python train.py --bias="none" --init_std_qkv=0.0361 --init_std_o=0.00707 --init_std_up=0.0361 --optimizer="laprop" --beta1=0.95 --beta2=0.95 --lr_head=0.0216 --doc_mask=true --train_tokens=521700000 --dataset="wikipedia_en"
Each number is 128 + 32 x the weight over its row's rms, rounded and kept within 0 to 255. Layers, rows and columns count from 0. Numbers have three digits each. The size before them is the row's rms in percent of the matrix's.

# layer 4 MLP down (transposed), 1152x192, rms 0.0895, rows 455-561, columns 0-63
108:136109113169143136113167135131120136125122162074200174126134152122144163177108137118117174126174107086156123076074165153147131101158121154085066068124121124138101079090153168134178175139123122
100:158088159097136133101151144077105100074131191143144086183111128089104152087128185129112107129103164153115087127158116207138157140137137106044061116118208079159097125120158094120127172136142120
093:139216115085087109122126170102102152117079142116084168183118163133129130090076113081162118139155135117125147114051123108102113118157095119143117110170101130151109170167081151175136112117150129
106:154129132139138108126149175163151147067135068213122055137156050134123124176100147087115086132136126158129167155209133112127161137112122177158100134110160107109131123084088175083154140193140124
098:150113128159143079125159169135177119135157098082183103146164125096097145113124108192110025155124094108107101146081119140136119124131097157167078156126122119102123130155110169152105107160136116
097:120093115142126095184112162099126078166179127087096081141160131119114119145124146079103126138114197163179146161109191096086144149145095110127109158147119125132109127123154158138154063123125147
095:182147151202060121176119095083113049149127147176140172146126110128179164162163081126142188178223119072104154139153116114148170069141118129104129089184089134095139145075192142106169139071148126
089:114124145114101118121137176085102131058081193155078125173157056160118142132182157120162128133120093124111130138188092149159122118156157120094107139171125115099112130165125159133163117153114102
102:095100139143107155161187077141090115123076109144098096134195130128149113132123091151116122140136109124146208053116081134132180125122132119128134154194075144097118141079147169150109119128133127
090:120130130080135168119144185122074192108140163131121173128140147152169148156127157125102126071173123098147080131150089169128070126160098152105156066161125084120116098105054110133087123171124129
101:126183144087087101156158123130187126111109087138121072112168109171144065113130084178133171150126117100144162198092124106081148100172190105186128104121125134129184147073145103159155205153052076
102:119128188171086120120114139050109198180117129129119116137085179111117158174133102133103186111151120099160117107140141176093131117067099141114150135068143137104116081119077153086068090077149124
101:091120139177160085197156067116144123162195097116113192183069136104164107127136160139172078103100171165171124141121114186163122090098154148161163134088154147120129111130052131204163166104145129
106:169180111167120052155160171136128117139104087163180067184143176155121153214109117126100112120132163096125105164058065128102167140160127080150120134159126139102162112130144119137152133176154076
103:107115199170072110126127134100139142113102131146142109145113155098148160163131134106051157136156079115075107116128152074085163181128187125136139134122050144075139128178172149143125146153152109
104:096105139131164122176083106102154109096140137135110102124193121090138118072093072173105128196129097078207167097103157109100096160173156060083106202077149107119063131130117144133182131126099120
093:164136143179121124149079080111137124155087136053188171086175147144063149111117150094150087101185145164136131117124080061156155111135105067156101154116128094164115125122094171129123179110158191
104:183077150152111095117112166124158135179129056122156143143051080143099149139142120097159103146152064137069129114097131102117146100137118133071112109153085074133120158140102089119161110098155138
108:152098181188087028161095087158189102116118170116108137123124123113121085080151060103119094129144121091145148197171119087134122079060136094144156142119110118110116119117163177159109145158148112
102:080114106143081184095117119159080101156152124100150152083184116136114066136070176103110156190145172192156168090132204089114115104171104128095147132209088153134110148166131112166120151078098120
092:194172129171000097112161088134156071138138117125090167147176135165136151142116136160149139068105124126094107118097115108121081103120140144143146111142171127138184108113121107100128085098124145
108:162168170153116144134096179137115184101154098159133111094111103154075106135090169104093146127114126109143169107098111135085161143143097101134101151193124113109059139079123109152126089103133151
092:188110116134116110186094099108131101142116107148151108143073164089155118074164178119108139179125125136113156114144112171145175111171134137133062176142123125089102108150188123156082125066100110
090:107128123074106212072129124094057194111167114096096147148106097180107103070191169168123141162145157138155152151152090180186055136122100116110162164131165143095130124081153124146079192145184107
106:139099132123072097127156084151126136131101121110123094113130148144135154134147153138149156095109096116154109181117072165112145173060152112096123172104092152117130172144152126135086172096210091
096:136128144151095159191119118119136171128164120092105109109113149121158142172110179171054153145065117108171089130166103154164118167157175105100152167117121155133114125135161166108062125149114126
098:135098114139086058090128158078146118135159115148092165069112131094193094158138064094114165111127092112079193097155104140156091104032140109150117111130123125121152121148128156099069124188137077
101:135171156086083076096183144124118140161120117158131152091088118145088122140092128153124095128104202120156143117117116109158156159189165165134171100085151092114204127124086133132126069132136116
104:097159165162135123166090129152198123072159161185062137152053098132129077105087082109139143174146140120141126100108081135133127133113153161088081156146175102124135137111130110133112148184151124
091:150207096057116129109059146017134048155133149105104132140131170140146140164081092166126155103161118098139072186164111128122132111144152119131163121114204155137157089096106118123098135124127085
101:138076177139144126121135192073143129187108138091064149114108143134165117134128089114123112153106146037133086130121077124119123117146151136074157206136148127115160207128111129121082130080129095
099:096127178113129151144139144147174123150212110150048145074160134064180065101154158090062134102139207086083140094103106127176082157150118168102137182133126143170101160102121109123166127081154095
094:201114127174083096148200056110139103116133149146065124138094083152143133173136077159115127174133112078128105104145082106115138080139089080187107138090107135196066115041104094137151144114150111
100:089126101131124135111167117107112099184160172133074169127113144133117162168117149149105117182184122126082101157154123112139131138121122071143140118109147142082065204152118113154134149114202129
097:130122165158158148167171145083172164118156155103111116141099087077134090159126117105195102197114140137136159169186178101171152101144102135131077109083106184130142160163122161112145110123119169
112:173134128093115083136134119230177126134078130119132182099143142158127143094119088118112107120166171101171177126153152106177090113115104065123093147122163113149108133147185128133164135167141140
111:182148152200100120094125141132137153147123123092143104107114156149115110137132102121164129162155107147085170053133150138118092202107139125116116126208083122130127165140161133146120134121145169
107:150174106131112099102125112116129073156146069118161177124077085182167163109109132117140029111127116104117110120133132110163148163153095148155107140127102101105165105136029105158135104065112095
106:108150130152070104139124110154188114132112128110166134114141136132073176122103175154095062080132132137219100129155166091133089114151121111160089176123206150181178108151130171173141098102109160
101:191153116143141122163140131077144187138159115128109101138140068142170130100133146183106174161140143178159088146160058130111128073095109097166132120187123169104145141162139114079148150136170062
108:110074165085149209092132130106147179117136139138122096171143119096209113140138094178123170157120109157143130092188086094162128116084111168150090132114127142143096106044113101061100109078070095
110:163071164128119073147131045135164010056056117125116174123180115136077107161104150130099178156116137133133103149176085102138142121121188104160122133093182144142117096073104113164142140182138101
094:105135101123145198150091137074114162123106120168112107165153151156122108166174121183125063143104082128086121147108130129146082179194175128136151137106129139088113157119152163142092122123163111
103:155124204157068126123079153103144103154130177137138171136141081116094112108127116140158130132145147113115117149114135140122095092069127150149109215138138112130109108158137136105122158054128092
089:097121125196141104172100144113217122135110141152109143131108180081090159167121110091158132190125147149123080114153078161092097092127159111098077134122096125077140154095120127095115138076119196
096:186130134154109128135120154129082078157062148117119179176105150072132142156154153109134100245108173200111160174178142132134119114128134158131094130138101132080113164166138128152103128101131053
102:197138137174102149150127122140152117110147151173075125156110142045101123151103076122094153091150139087101145113125154089065135147194150128154104065067092169185093142111100185102155105144121149
105:109180076183129144032095133108139098107107122155151160114109122112142096150157109118119148086172157084149074109130127135119189136095096150114171077143166161124139142119201104150119112131141170
098:107105161131150137070118054148114175111098128144130132151126059091133131134099119141149062162125127114098178075152154068087117164157113104101151112200220117147130098166121090141134123157133150
095:052137153159119167146113184140116073121133126154090149140148159196159150098177186136135057104179150131112128134113091148115067152114174158119132123107138133116096084122161137162065157169138115
098:137101143108092121130118130158141109166118154114118130105144146090124099122095141139113171142127153116078167130132105098104084110175152091129158144163080113114149103133139164160115138143153175
098:113124134139079118121069170128146120096084083154140144072151147118139124133136212160173102168092121144118135168178055193134113102091098105109103127100129133116131113090133111113137140182139132
105:110170146158114134118164185135138171085162096135104129130133158127104105094113127108123095098135120105116088149150183087174147155167114132089121127116164105096148091115133110163091116150083090
099:155099127122120107113104099037091086113162124120086176140122150090176142114139150121143162107161128148109111163140068122154120144108141166117121138143096146124139175111097121086132132102138123
105:150093077122122136209102109169127120119162100125117102144101112165126175129091122151120100103072121124184109124191127199143152087126207124202150182144126142144156151100167150072117130112156180
095:162169205107076084124128135126144113146114144133132154081109078046122158103128152138110177155104145135154146157120082073094123131095105167087140119107101103101111130157150088138064074126169147
107:131162136111120116138083195127108098115134038166124191136098170119050142130112091168134097082144097124136187152101116139151112109100133193204112100135159062158109173126062131103111101078157150
105:132136199160105123136164072147130164101109121227173112104136077162155103119076114087138128138166127132072186093159152169147137146114070115152123192132114103132144130137080158071057117108138099
108:138161138178128123141092130159143142137118132146120125114157115106153158144110131111054155148145131130138143145094138135055109110181104154107156117110180071136101101093115111116148124144113161
094:104124173141105150163065146136104137042112113131075159159152099125087156114155114149162151123169118082156155121151115089096136181164142129095142152161105119139086092118129096134109208170139156
096:129153156196105085186146109091128153175177147116152119126143077104109116149109204159069146131098093165155126131135124124095123121153107114117155155167172250115134081054107142135104174114096141
103:135084183125108124127055125130138099137146077162143099075118097088095083125116069205143123129154092101150095067166182078128122169159138130122070119145148104197124093147145093101171119156139119
108:188156208101118156126099120124056184112101141157119079102138120083162139109124073110054192087153137099170134119102138123179121075102051131100135098130123131153151149130138079111123136105144128
101:108089168174082116123087131101120104145145112132145117130084141140127097100114113135139103111112117127104071159165138168128089170152111084130076158150123107142162127120189150186140136126135130
104:110142117114104153116107112226114102161162161126062114123160078121162161111141138130135077175086156141146118137061053132147102126161127138121140117145141139124103096116128195083104165121159104
105:122076127153119155160133140192187131196170151118122107118135132178164130093139118129127135090154120138163127088110091135202105143057177129086116135134143136149164190163141129130122155092174108
096:124159183084132141095101180067036156135115154162140089081140207132119132147107103104099144123128106170160122149032142119081125077082078123140129142126185133102136051167086082156129104163141147
095:074167143096183115098111113126108078057159163116107116137132117065152127141093176184107175169135124120153128114131147148104067126161148163062142129165171151111126105041153141111127165144100136
104:097149123108105208157147109111176174071146085057100152092141138152112058109115115157139081159075123127196165110147096169178130126077116232116033098091129107142117062102143101128106164060071117
101:139135143156117109109134145048141124123140123113112088085124099091110162109134099131147152095141115148143090127079143168092122151158138098140126139065106154198140111153115142141159099119111142
099:093086108112106138188096063126069108066116074101116136147127172094090119125173079127116154109095142100120147096115112132142120121124144166160090159112149117201102158197117126109162083120127098
097:099117158156087131129161109137173139113122163143128143131104120117149079109147138080085154136133057115165096075126161087118172140142143103075154126154102095203123100200115149183134157134122085
108:142097149117094163093139183145136090160112135073134135141092128087148158156095147125116131121132129174155070134132077138138145102100134123152119118141178145138139116125181084134105126114111077
092:139137085116140132147166128191053110131157171153159119109118083149111180124183138159109151093105110087119141097060095116067138138127110107173142096146122089143110102121084165069135139145116131
100:151196145111121075112126203108117158075151112147109112142137158123219135150140058162099070182073161150135178129120090143103124051081111098126158123161177181181147151107161158200092102107108138
102:143141117104058115093030119132108152087156118086134147106134160083111082123120121097090186136133148092186127120108117127205123108218126141090166151108196182099139109116107100171144107131142170
098:129151135115114153068133141097160192095161124134107152084152129081119133105123118127135133142082137125137090140136117151098160046128075168173146143137149129171145138131146102094123168156164101
096:151130160118089077103147202096130049138086082157148122160133106093174121115156146128147125142064121102114134118106093128103089164156154120063162165112103156123106081188077126163134165178142196
104:117144131158083184099118127113129068097143107114148137100123076093100110183118088134146118199103106156166082175105144151171113062172174111114135063141199091144205109139143090095151137086092171
082:103154152163106109131077081150209169181163127102103125053180148142129137134122141094135098154097096160079083167139091113077144104089088131109134115104179120150095139091136194119148171104119093
103:114173102115156178083150153167077069134121132137156137193078108083085130079129108123118133119142129054133137186122142097163072095110139140161133191140143174110129172098152183192163152107122136
097:145083201114100098131133145118177117088072122127172078165114161134142096160098082117140106114154142100125075145171177125133100181099084074119101106160072097055126087179145130188114124146079204
092:092201136128109157187058131162151114040152121086176082118125093141163151139113117153124099121131095040111150097193189152146178099154154104136100145100100148163080128135188107124123120115123116
094:161114132098132166144108045058065194174094121136156157107152168140146118209108162107156166153176096153128195124158080160121099140140184134135086123178178132151121139150091076150136167144121084
100:138121117138094106091118101180025131170081110089164095115154102112118080099098100204113099114155146139097114108130109145109138086159135069114115111112149169139146159084136150136123082138110121
097:064182145085075108076137068124107117171115112147131135149149146176201139097159145161078105092113097139160127080118154151126074183126141141092176133137139087148150157119143179159113075087188179
104:154084136131117146168104153127110118064068121081154122103108090098118152145135083095116119137134139142142131097143145128186187119127134161137113190157049147104156170154118099165087111090122130
100:114061178175107107133168121123157109108075111183103056146083147107118083150100123151062070150107145131117146121104135105198118135113135108169130132120131116163165182116159172135054126090115139
094:198142165150126123141111186147176154125148140122107126149069094056073136125141129126124089145115144180136147148119184132146097150198125115201092095139168123103073136151164079117137102163070089
103:151125139099127169119119111124117147083110134151174084166146091113106195110138077159054136130117166135083105099076141171183082103143134093157115105127157169165171138132196071080113132050127181
100:123152162177088177165121149162210123144173109131049132105152117134128078194161134094099127156110114131117108147162126125184139098172153107128096101089153172129129100128189168105156135171115186
105:174154116141124125173096132111082094192158122051152147065089066148083158132101110137084125072194122146092148168152076154166134145151180154159176196151116154136131107113156097130096154144113132
104:115154155142107111108128183144125113080121106124159101166104118153114106085156096079157101115053152103131078117111118148108119109158155121108150116036118108100111199121172118101100127084174109
094:116103166104106079161099188123096127119185110104125127106113152164182110198116108150118136148073141131135120157079179132053122136155103116150188160130093133170132067114116115086090073172169080
094:164169222127107098185105122100104131093042099156127135151158124130114113104130112162090107076136100075087124122147101093115086104140132153146154097119100136109197069151122145160077097117113131
108:136150203091148144180111158130098182116160135152152132101147068174138148089125069118110138149134106108152116084125123127157134137144089093172151100047117122160133158136072133076106100115082126
097:135125150023058119134171186089079104122131075165100158136131121154095158153155127117085151135150159126069136192136142160144112139128067086166146139077159110149149044149081216135126117142181077
095:174126177149092018124143102173209075133110127106113114115124123148122080136148139176084146229099123135145149188065153083106105159125110072068125143137139121113119130101094109165106091119130052
103:111146206101074106122169122097140106114077154171116108120142140165121165155142117139099058110114139093148074116095102134179122205140120118127147181111156135143119108128169125081121063113152144
100:074130184173165129123147150139120095135119096079114087070067154150107186143146116084149146082090146158171109150117109109116076097147111072149111132118129155146137129180124158144107126141179183
102:201150155174149105152088084118127123113102102163134141126143137117146177173153120101176134097168079131138158168114123141191117143162107072156128093163070130142082173126176103120190109123119084
102:128149168153120160113164130095167187179116123104176109119167120178183105137088155110170103122150142173153132113137090155130174107162109183109153156111096147132165168162182089087068124071118117
091:062153196118145091122144121061123121168138067171094155106130085161130071138162072147143081100039128174075108160120098169124129155130115155098097097097075186078143075129126189119116150081114183
104:061136110081153133129102098072073159169155143123099097155171128085095139121087144151188126096147097183148100180153075122116097090111150145111121137120140117148096157080040148160120176162168088
104:146078185106137109124185142135147179144067084154087141124114167134079168156106144134109136116120078040098146029068122151111119182063146151136107122164059158161124163120117105138096145115166074
093:133134133109165167124152202164067144102093183073138072165124154132163175104153060152105080135123100194158131123105109125141115067157114172091047127117119105160122075155119088104099091110156137
101:188164157060132151140159090148119118082105129106125198125113124148115115154147118157119181126127147118126158112116103101102161096137133091157132140082088148153131157181142128122129149146087129
# layer 4 MLP up, 1152x192, rms 0.1, rows 456-562, columns 0-63
096:091122125155138101160077157110152079167187098152160072139126145210077099182157158135082060153109109107165152128132140138114146151140147138127100076162174120160108183129109140098185082135155080
088:132123095081064131117162193172100120124131144115112145118150162188143150170161138126188138033083177119141159113068181080136115158107156123154085065121142094110172145214139137142182095144112127
108:155166124141147078166197208145096125083095121079102156201114140182115164207098080141211092114134149103107106183113148068132122112134120142132128119132129102084144122072075099117149056089141145
091:120128088149158138121175144105155167102112122141157138109030089110096156109114171142156072116143164223119170126132114121145220163136148142121122161110167149101116141193132140145123137147118127
092:105124106101102102108172090196170125167110102137132100161165151151134132089189162141104175163101132091115098124146138195171154095155122133092126084087123189180097156095164079113112141086136106
091:132112095163137163165138102136161153155138115125152076031168062131094096171177117171096099145138128222115160102138156100108115069120147131078126132105138102110121145094093182168102147167105081
090:117115143097119142119143140162100118083119134116168124069159144146064131170172212132127118153082148126056097103155100153143164138104139115154143037147101113150150130171166176122202129127130120
098:166081110110103091105184116153087171107146115099115163165122104107085123165121106212078142085115128129123118115187100154150135117126128123171082134162088106095093161125167131143098112145096164
084:087096121111112173141097126101110110160145150081175073102157153087157150177154186117157164169123153115147150102129155134071129134120136111124139129056111110150114171125137104120161078125123185
099:067254140093099058116135110097154140106125132104121105129106116114143092134105111143156114130126143127154146125083099132092201065146143115129099152162095136115151171201118096114166136146096127
099:111116121151124142147123128132103108115112143073093100185131176092118201150109171144127067053135203122125122109126126108112138138046132152145126137119120130099069128136106163143093103088132123
102:103131157185111068153150080090131131120136176115098088174124116113088091177083139117082136136118175125113090168133116161126149129152167150110127140125124085065143128153112066164113147182079125
105:200123050116139059095116166133185123125154148154160049130108139171079138122189140071171147159109173088096097114123126091121218111126088067132153115155176130093111161131152156097154088156157118
100:129107109140123118091098195196179136119135107059135132133150110117119119116152105161155111139175081139150096086113138084144126108126093157193148134041124130112136130161137085120151106148015203
106:077138135173142088141070094094130067139082139083067089151189153132096133129101117143127127162141157191117067078124119116156150112149120151123127153120116159082073126136079149086177124079071162
092:119150119076158130101187111091137140195141130075096148126123122110132101132148154016088141146122146119126113133131098118166242178145136170070169147181131122125102112128093144123107158166117128
103:146144122098171165183080131115245135165109137135110192156180139153077123079134089142212140106148082115137054174113165131110087164087112071193166123116116146120135112163144091087163067150116139
115:116135123136140155161087106136132128136102183166127116120162158129140127132140110109138087132116209133127112125048134099173187142046120111104113104122135146175134125129193121162124123180140149
101:073118111096175149115145097159084086108120179131105156155215125096113129118119143150162138113138122071129159105096162107122125159132116106115105193153178106063092136193139183116153112078089099
089:129084105190094099111083104111140100130079156080095128148139156119155131149108116119126104092114086135119068198158107107114059105082105153099065102126165145069119133129132151114108152098103174
101:061134130130166099204145130120151101113144164163114113080159141139090088143168145073088097167093128141109151128128142154106157173152117082173091087117111089128127161147116155105141132081123172
096:127099113147149126138167076138145152189022125152105127141182145100113099166103160162114137116032103141119085162153183069114104119066111107097152088115139179104102130116159124082122064128129157
092:145099113109088093083102058081113136134144136164098069198116110151132148129128152149127171132122126146147132171064168068102080138131151148138134159121071208162088161130132147132225087071130192
104:106093110068093110189097058122092129113114162141138128114068133150079149131114097163104086099148098125168118091109129164122141148114136098163108120155205156155179131177139075152139168160135130
101:107139142155071162116115145105130133196091122123163117080162159139106173180148125136145102148127106082134081145129119155152142137160102157093178129094117178180109117132061137084151093148069059
101:159198106095134133117138158149129129088118148133059107099133138133121150138102105144135145059063097162050122111161143142093122116133218185117180084124105135063112131134146143032130075075121130
096:166117043123138060140136141062094135094038118138080144145060118116143189167107115123188113055118124085061128195162116129184076110108153157126103118120107099139163151138120166120143132052123107
104:140188096082153101157089173141174156146107108107104138123106101152115060146129178049110144111127134136152110065072084128111102104156150150116116163113105192036169129152174152143140181169109105
089:182128132139095122168214222138130159121076156124154105097138135152062115153123094102142119154148180098101135135087187101141146142133145183119111098159163078123141093151117131147178087128108115
103:109087107123158130097094096122139121155048128110083130137098186152120112113040125105178081160136211117122115163135158129117088134095104166099144125101131197103099126140104072108109127094131207
095:136131124084153085134155111164141099207133070122119089167128085136120150161082172118166137144101140097133058146114123133179167115164105177104142130117114077159179175142104105082139137129157111
105:111128114162090119206131109110078134140119180170130117128153152149145093160117103072170137099023167151102089151161107089103114139105169121112123144123171178141072108150104169156125109106100166
099:202104104144127156151108129169106128171188159130138110073137116179126109071142108155106084117122117190105184128132164134109118116132091089167139108147160125120083143122134119162149084101061097
095:099130113122166130153207168149122152049180125156087106147062180185096136135126131133146153109095131048074107147165108142193101100109154166148137115140160097098105123133100167104082209108140096
112:129171143089108150142145131120133148104120117178151166160130098134115124150135060137176072086095140139148082122191154064111095072055133116175125144133117054099106142173141166133151116142086183
111:152135134143156162132147090189158139163162159074138144147146177084099109140125149113133145122146121182109150101104146100126124135102094163134128103131119177092136125144136115165083203091160142
112:141098121107122086153120138165130093133122128138098144085115096147129138088138153165161131135068123116125126116137172090122124162131107088171103148129109131082064120158095118056143063096112136
110:172111149086115144126144098107144098122164155138119130147107158132104179127091109146131098101104104159119146118101174079100199125148160098171078074193114168129131130167188072078149124102127117
104:119163092098062141114096118134189093163129193059079115087103144121138125110107124163161185053096148174089155084140111121150110110099125178133122141173177140097151154149100140106105112128150169
107:138096119140146051107180114097130102141145226100119049133125160110129169121085140110162193065067151148140127106172109048119096140107174132094136133174129115195136122122157106107159114140145132
112:122098131082127150083067095126104105129101171121107154097139098159067196169111084088157143155134140142128107046163105134079111129136149138144112120119199081097113142160069094151142155115110170
092:131139163116088133085109154129166119104144163128141177138133119102126142181084164121149118095133161133078119110106092110141177185108148157081094056133094129148107199173078066134085161140099074
118:130127127128113070113150105117133120171138137147126134122161140147124132109138106121217177076087102168097129143096209096091118172070131125109119188140112107162079124131072155059143124116095113
088:105119124135153122102097168106138136149136125101095126134124159141136159133145102144183153115104108121148095125190187109078163111099128152127127099123183076157091147136110090137141089145129128
091:117187106152133117123168099123240120109095141144081167048090100136133141118126106132143156080093106156111129138083171125103122134125146089132086175127158178135160168117139130109125156124111140
103:081112116062156137111141084174171115137152160091079106152155138077109088161139190134175140112158151197085130140106128123136119105126150109115076081078142175090085128132040091067163154165143101
110:137162111132123133126107177129126131111180127159125129116184160197110087154122140101125151123125140145129119146062076142092074145132122159144129110170106154151094140134107113143127194093110111
100:120150140126124118151129115179090099149144108117094101126150171115119137105117137127112072130115098179098124110099152139086143162155131084113118112163188212123122147166177159113133118153107076
091:142125159101132146143060170198102091201141086151167131071083166094094149191078147083117096119101146120143088140102133150138191164088119146088120121166127120157130148131148132136160161143132108
099:059064107157159096127120097105108162116069089116108115130135131180140061151136145166172128141160121135118074109121151126162073176144166136161158140099082111122062133160089136136121115128100156
102:149145067118177090090108154103134129135112105146159113108217130117076138168117149114152115155082089115131165131054131136175164108132145144124122124122109214113106147128110105090167110112133133
104:197150097129126171138148108120167144122110120164160112119105082167144148158130090136191144147074161171105099158119140102131181147103159131143135125138096172115078122153133071125084127076109114
103:157122116140106060109156163135106090121084186103065108129129118137127181102071102123168160096038159154092072108121120177136215114108145152097151120187098146065094153137040115076155087141138163
107:151074123166113113117173139099137084157100175098151114164071154144098165163174159138118100145126183125149127119111116117042120130163111134144165173140099152106107145112120110093164093126128143
105:106137115126144073120141133115185073156133194104122150121146103113132164101146154127099127121072163118134136098117136135074145162162130205072186183128191143176099158192090123165132137090101118
093:148090104170090056122112130149118131136125112112128136141151137101126185095081115157141170049129165153128175050092117098113110125114178143125109107142183063177147153138146154127162162099139133
105:132142136133090097159140117129141133078099140170117147133217105153116072171130082097201100140120127154140171103167107121117144138108093119100183120111164112077072131199125136122117099182125131
111:153185102142146097155127113118133128132092143143123123160122159191121156150123166081161098163108134130110122113076210107117102098158124155154161065081204077089096138150096125146129105122119162
093:111108120158141112100114140094116084130152141167116118135091156097117180138089111122196131161118146166145137074129152175108125118152119155094159120129100067182187137125119072048161128073153136
095:140137107124157158166109083158192131165064151160115027133129123133117174091081138161152088176110128185120170123090101113180183163118088123123170138133154185077179134108124166139155149136153129
102:098108115112109097137108135137041144156128109125020073133138159120096131099090150066124146064123150140134174125117166146079085193160171147113170114117173136152149125156087096112100166074117096
112:113130100103126123113158165128096153148126151148129148098107163154136129068165111133082176113115079159144114124094106082154117182110103146125165139142144118120132232140103120163163190138112156
109:143147118159129184079128093208118080133097162118125062115084129189172120100116179181155082114050137120079072142143091121085095184121198130142114115166143159073117113145132146129187102144122170
094:121150053091144132122149122167078122176113116070054096152099144149134158110107177114158165157137114176081194164115160039139099129141151099117083128088115100160150125118163152126155168151102109
100:109158122139114096159163091143170117103136141113125192172111124157167106109166094128136107128159093182093148132130094163074147126153178184147142187119110110159151150162077104010109181103117112
095:097176110112096180114125142155127132167168141157131146103108180132135172136160106116153151109082093145124124144086186145113154155135131172117169146114138131130095154123160098104201150124119107
094:120074144173172103103195159116140101127058170128073093104237163182119131123138118130105115168149101049129126107152114148178125171096098100054133135111092121152136128154089110143135169105147166
102:107173124091092159171155151140113124125156190156125140088130203150132137111109141138134110122099133071151144132108143136182134112127113122172173142062062062071145155121145135080115123183026077
098:061134131135117099075129118161158153097177145133103160170135137156161152092173133120118089130111147094110073108112131144124180059166167157030079136141107180178190165154119168130186137127094066
094:139129113087089134103115144203168148133172084149093120141128152079140099142132109108148117113101135100111131111043087108160109130105130144099226119118170086171145126143107124125158131110132104
095:140123103105169129087163180087138132100021121069092182134138129134122127150077221123102169117127152118112152106117165172124148196127119159165127133053143186101122099190170137114134101117134142
113:177092107117182131175131093141092151200053096082112126186159140172157207120128096141192100153129204158123143138118107150090141113110105102185139124101135131097089109138099148130123114124137139
086:181133137145159103083105091167088141152169179075140074128212120188162166141103102093159076086105136143096172123132169094106083098121106106143149145128099141125053114131160091123179136031143145
106:165171134155172128137130165115097130092122148120051073173157157148141197140119122137174119126094201136135182104063109119134120089053168120061131136124170170124099113100102068132106107066097099
095:161166065089072153121107140087112128157136102161128116126117138139133177183183127139134076170132146136170164164123109150106096093166157089111139128108074213153150111133130111151150144128112099
097:139107121090153115108126086075179121152107140163098143100074172186134102174093110137100193058133108137124046101129155127126108145135147159075150115163195178082174146139133091126126120128080182
102:162249120170158131146158217125146077135101138100139086045101178105109143128113113142063144131101132076157105098115153163100220103075187107062162135133112080087141112172095157138135095076160140
104:205077117130139131135101166124202082094171103060097136117146173073139185116105161147098117143103138109120146119091149118177094144155141151087102067124101112119155127156114129078168164112090117
079:116138106076145114122131132092112093063053132128145146238117146084144119134109179123095128093104146107137128148086160145146104138146191142161130093108104182106078119165139048126076087117145175
100:117137126136161154130093123139107089152104143135151106131140148174152116113190205127099128126118082058092133164072131146162122098093111093168103079110095145143123173146085100109141142126101126
101:104118121110147192197079143072136148124145148143115112112131171126110117133099091113115139070134205177069106164051118088097132163079114129176139112133090087132171112135161133149107093163147202
093:128110142080146139178176140115096133173166148172089127103141161137117141150098097151130112169128189097146116130092149156156176166116142149100168136098126132129120118117074110118153126126132158
087:156124117142161081095106105154095124189089115082152094141107167100131203108164109091118134096120186173099111052135151060114088124150146115167102166107120055124058131133121143147120148173150057
095:097110114117095118113142077139133140099154136137145127091171111155136129167118089180159157093088140100108189098148090091117090136127125106075111127124066134155135198172150125154165117120137158
093:115087129119123128116107164111110102071044127056137143165174196113155137057108203100139117117137146142159090161114213073129085136105191163096132077169118157091087157169113039155119150100148151
103:153135119149133142171091097169097155093137146077133154121119141083114110186086117150163108129068140105108143082134089108131178092080166208067143150129103166064077136167088101147165074098103150
100:115081138165111085121159129115169046167142141136120080144152139169154114081132122121151071142144175125118127079093147112088148208123134086077207125103139110143135185169153118149209142132150062
093:101128094108127093111167141110111126112134113157080121131091108176138167172162176121092130063084112163097100129125098132134106129140119147144136104166114240120140193116148115146089162146117187
103:147140089109127171104108099158117151141158124171148105093149101165119140094132159115115164078167097136144077138060128102077132085114100103086165109123117079170116151162162117175119117133087116
104:153144125088092110125162160172140164137177167089135141095112116093130104166112184023111144080112108105167116091131182108141144129125151124094133107144083142097164114106154079085073135127161169
101:117185106106102193132101131122155121164180179133146112200138127173106223134151153138139099080110134119144195124137084129105132118147142108117166078136136155120128151148170120162184157083135152
103:123194119143129122196148104167100100161171094086117063134147158196136128104102138113173098109124116149147107168158099146108109139100103125088128142128116120114127159146119146119093104120139156
086:106124135107148137111094140113095130117136158145137165067157139163122082194135147165136164137127137099148141164103125070113095180132143169130137129036135157136110130144132093148166142143103116
091:203100095066104118176148175124125141135102175099156126184130084145105079144178114161117169125165110109087159110138140122126103108140123097192111077116126072140133148181179133138118075123135132
106:173086110120137120125178145129126128104131188111137108135107115149112173126069130112176161097083183066076154135151137065147152177037139168129129140162162141204106134134131162131101074118142085
104:148110114139135162140099144113114115134160131169120134109111165103156183183058098112113121112082102108109172111120179172116184103101200098069105159157129120082153115177195126072148110053123130
096:140097118113117125221221107179178116105119105100147125161117155146075112049119153152143111173078114086142115163101187121155129118123145143173109160150103127153073141111101178139134134085121130
095:109120093193088054108101103131143130136110152079075143165167211155171229162131118109115099030093099163156134183121106110100087100058167115087072111119176183129106147134110092132123170091113155
099:097142154150158089135134092120092144128106106049132098113112224185048190183125127058162183087098147147122084151100106158061128093131141112122195164129118165177102157136135203115104127131129130
099:115153139133097174109157173126135149190107121146132126162158125128122104181159136143190117148121106143085218175100097136112103140108136106108179104073099153134057139172066167074096080075101152
097:100171115192143137125127116080143177175134156129128153160116099148133130147136123148139062116150121172084144128172109136172141097157128198111138172138150097108142156168153098102164127116099132
098:100156129173141117116123053142148103138085120137124139126188104124145123102144160175202116099145149154083124153075145060079115125101192097141175122123125090117118129119160073151117089125127174
100:117082141106118117139162091177133141173161125174126095156116148165143176125085144133137157078143134171158168080138132088146169109085164141127154089089061192132158132139146113110155125116120136
107:132131093104134074147136103135128137129134110139144140185110131114125093144077125113079164120134138133103108140133172149169192164090196148138122127061075078140160162132057088110161140122106116
088:135122125139089137094121138095115111115128137076127057134155141138143132164058153128149094108079176094166186090174097097140111134125147140094158148160157111125076141081151112173103118143116104
097:125255136106163155184154111185134139147130092122149090086110161151132118131127132175111161083070118178086124109187120128139126212145141132099132037133089158110081125137111150083103179079061093
087:142128110188136140089093136161212109090117108100087162085111137110138088169139139156117142110117134090128101122186136125109113089075137112086138130127127162110154099221135118101106109150085113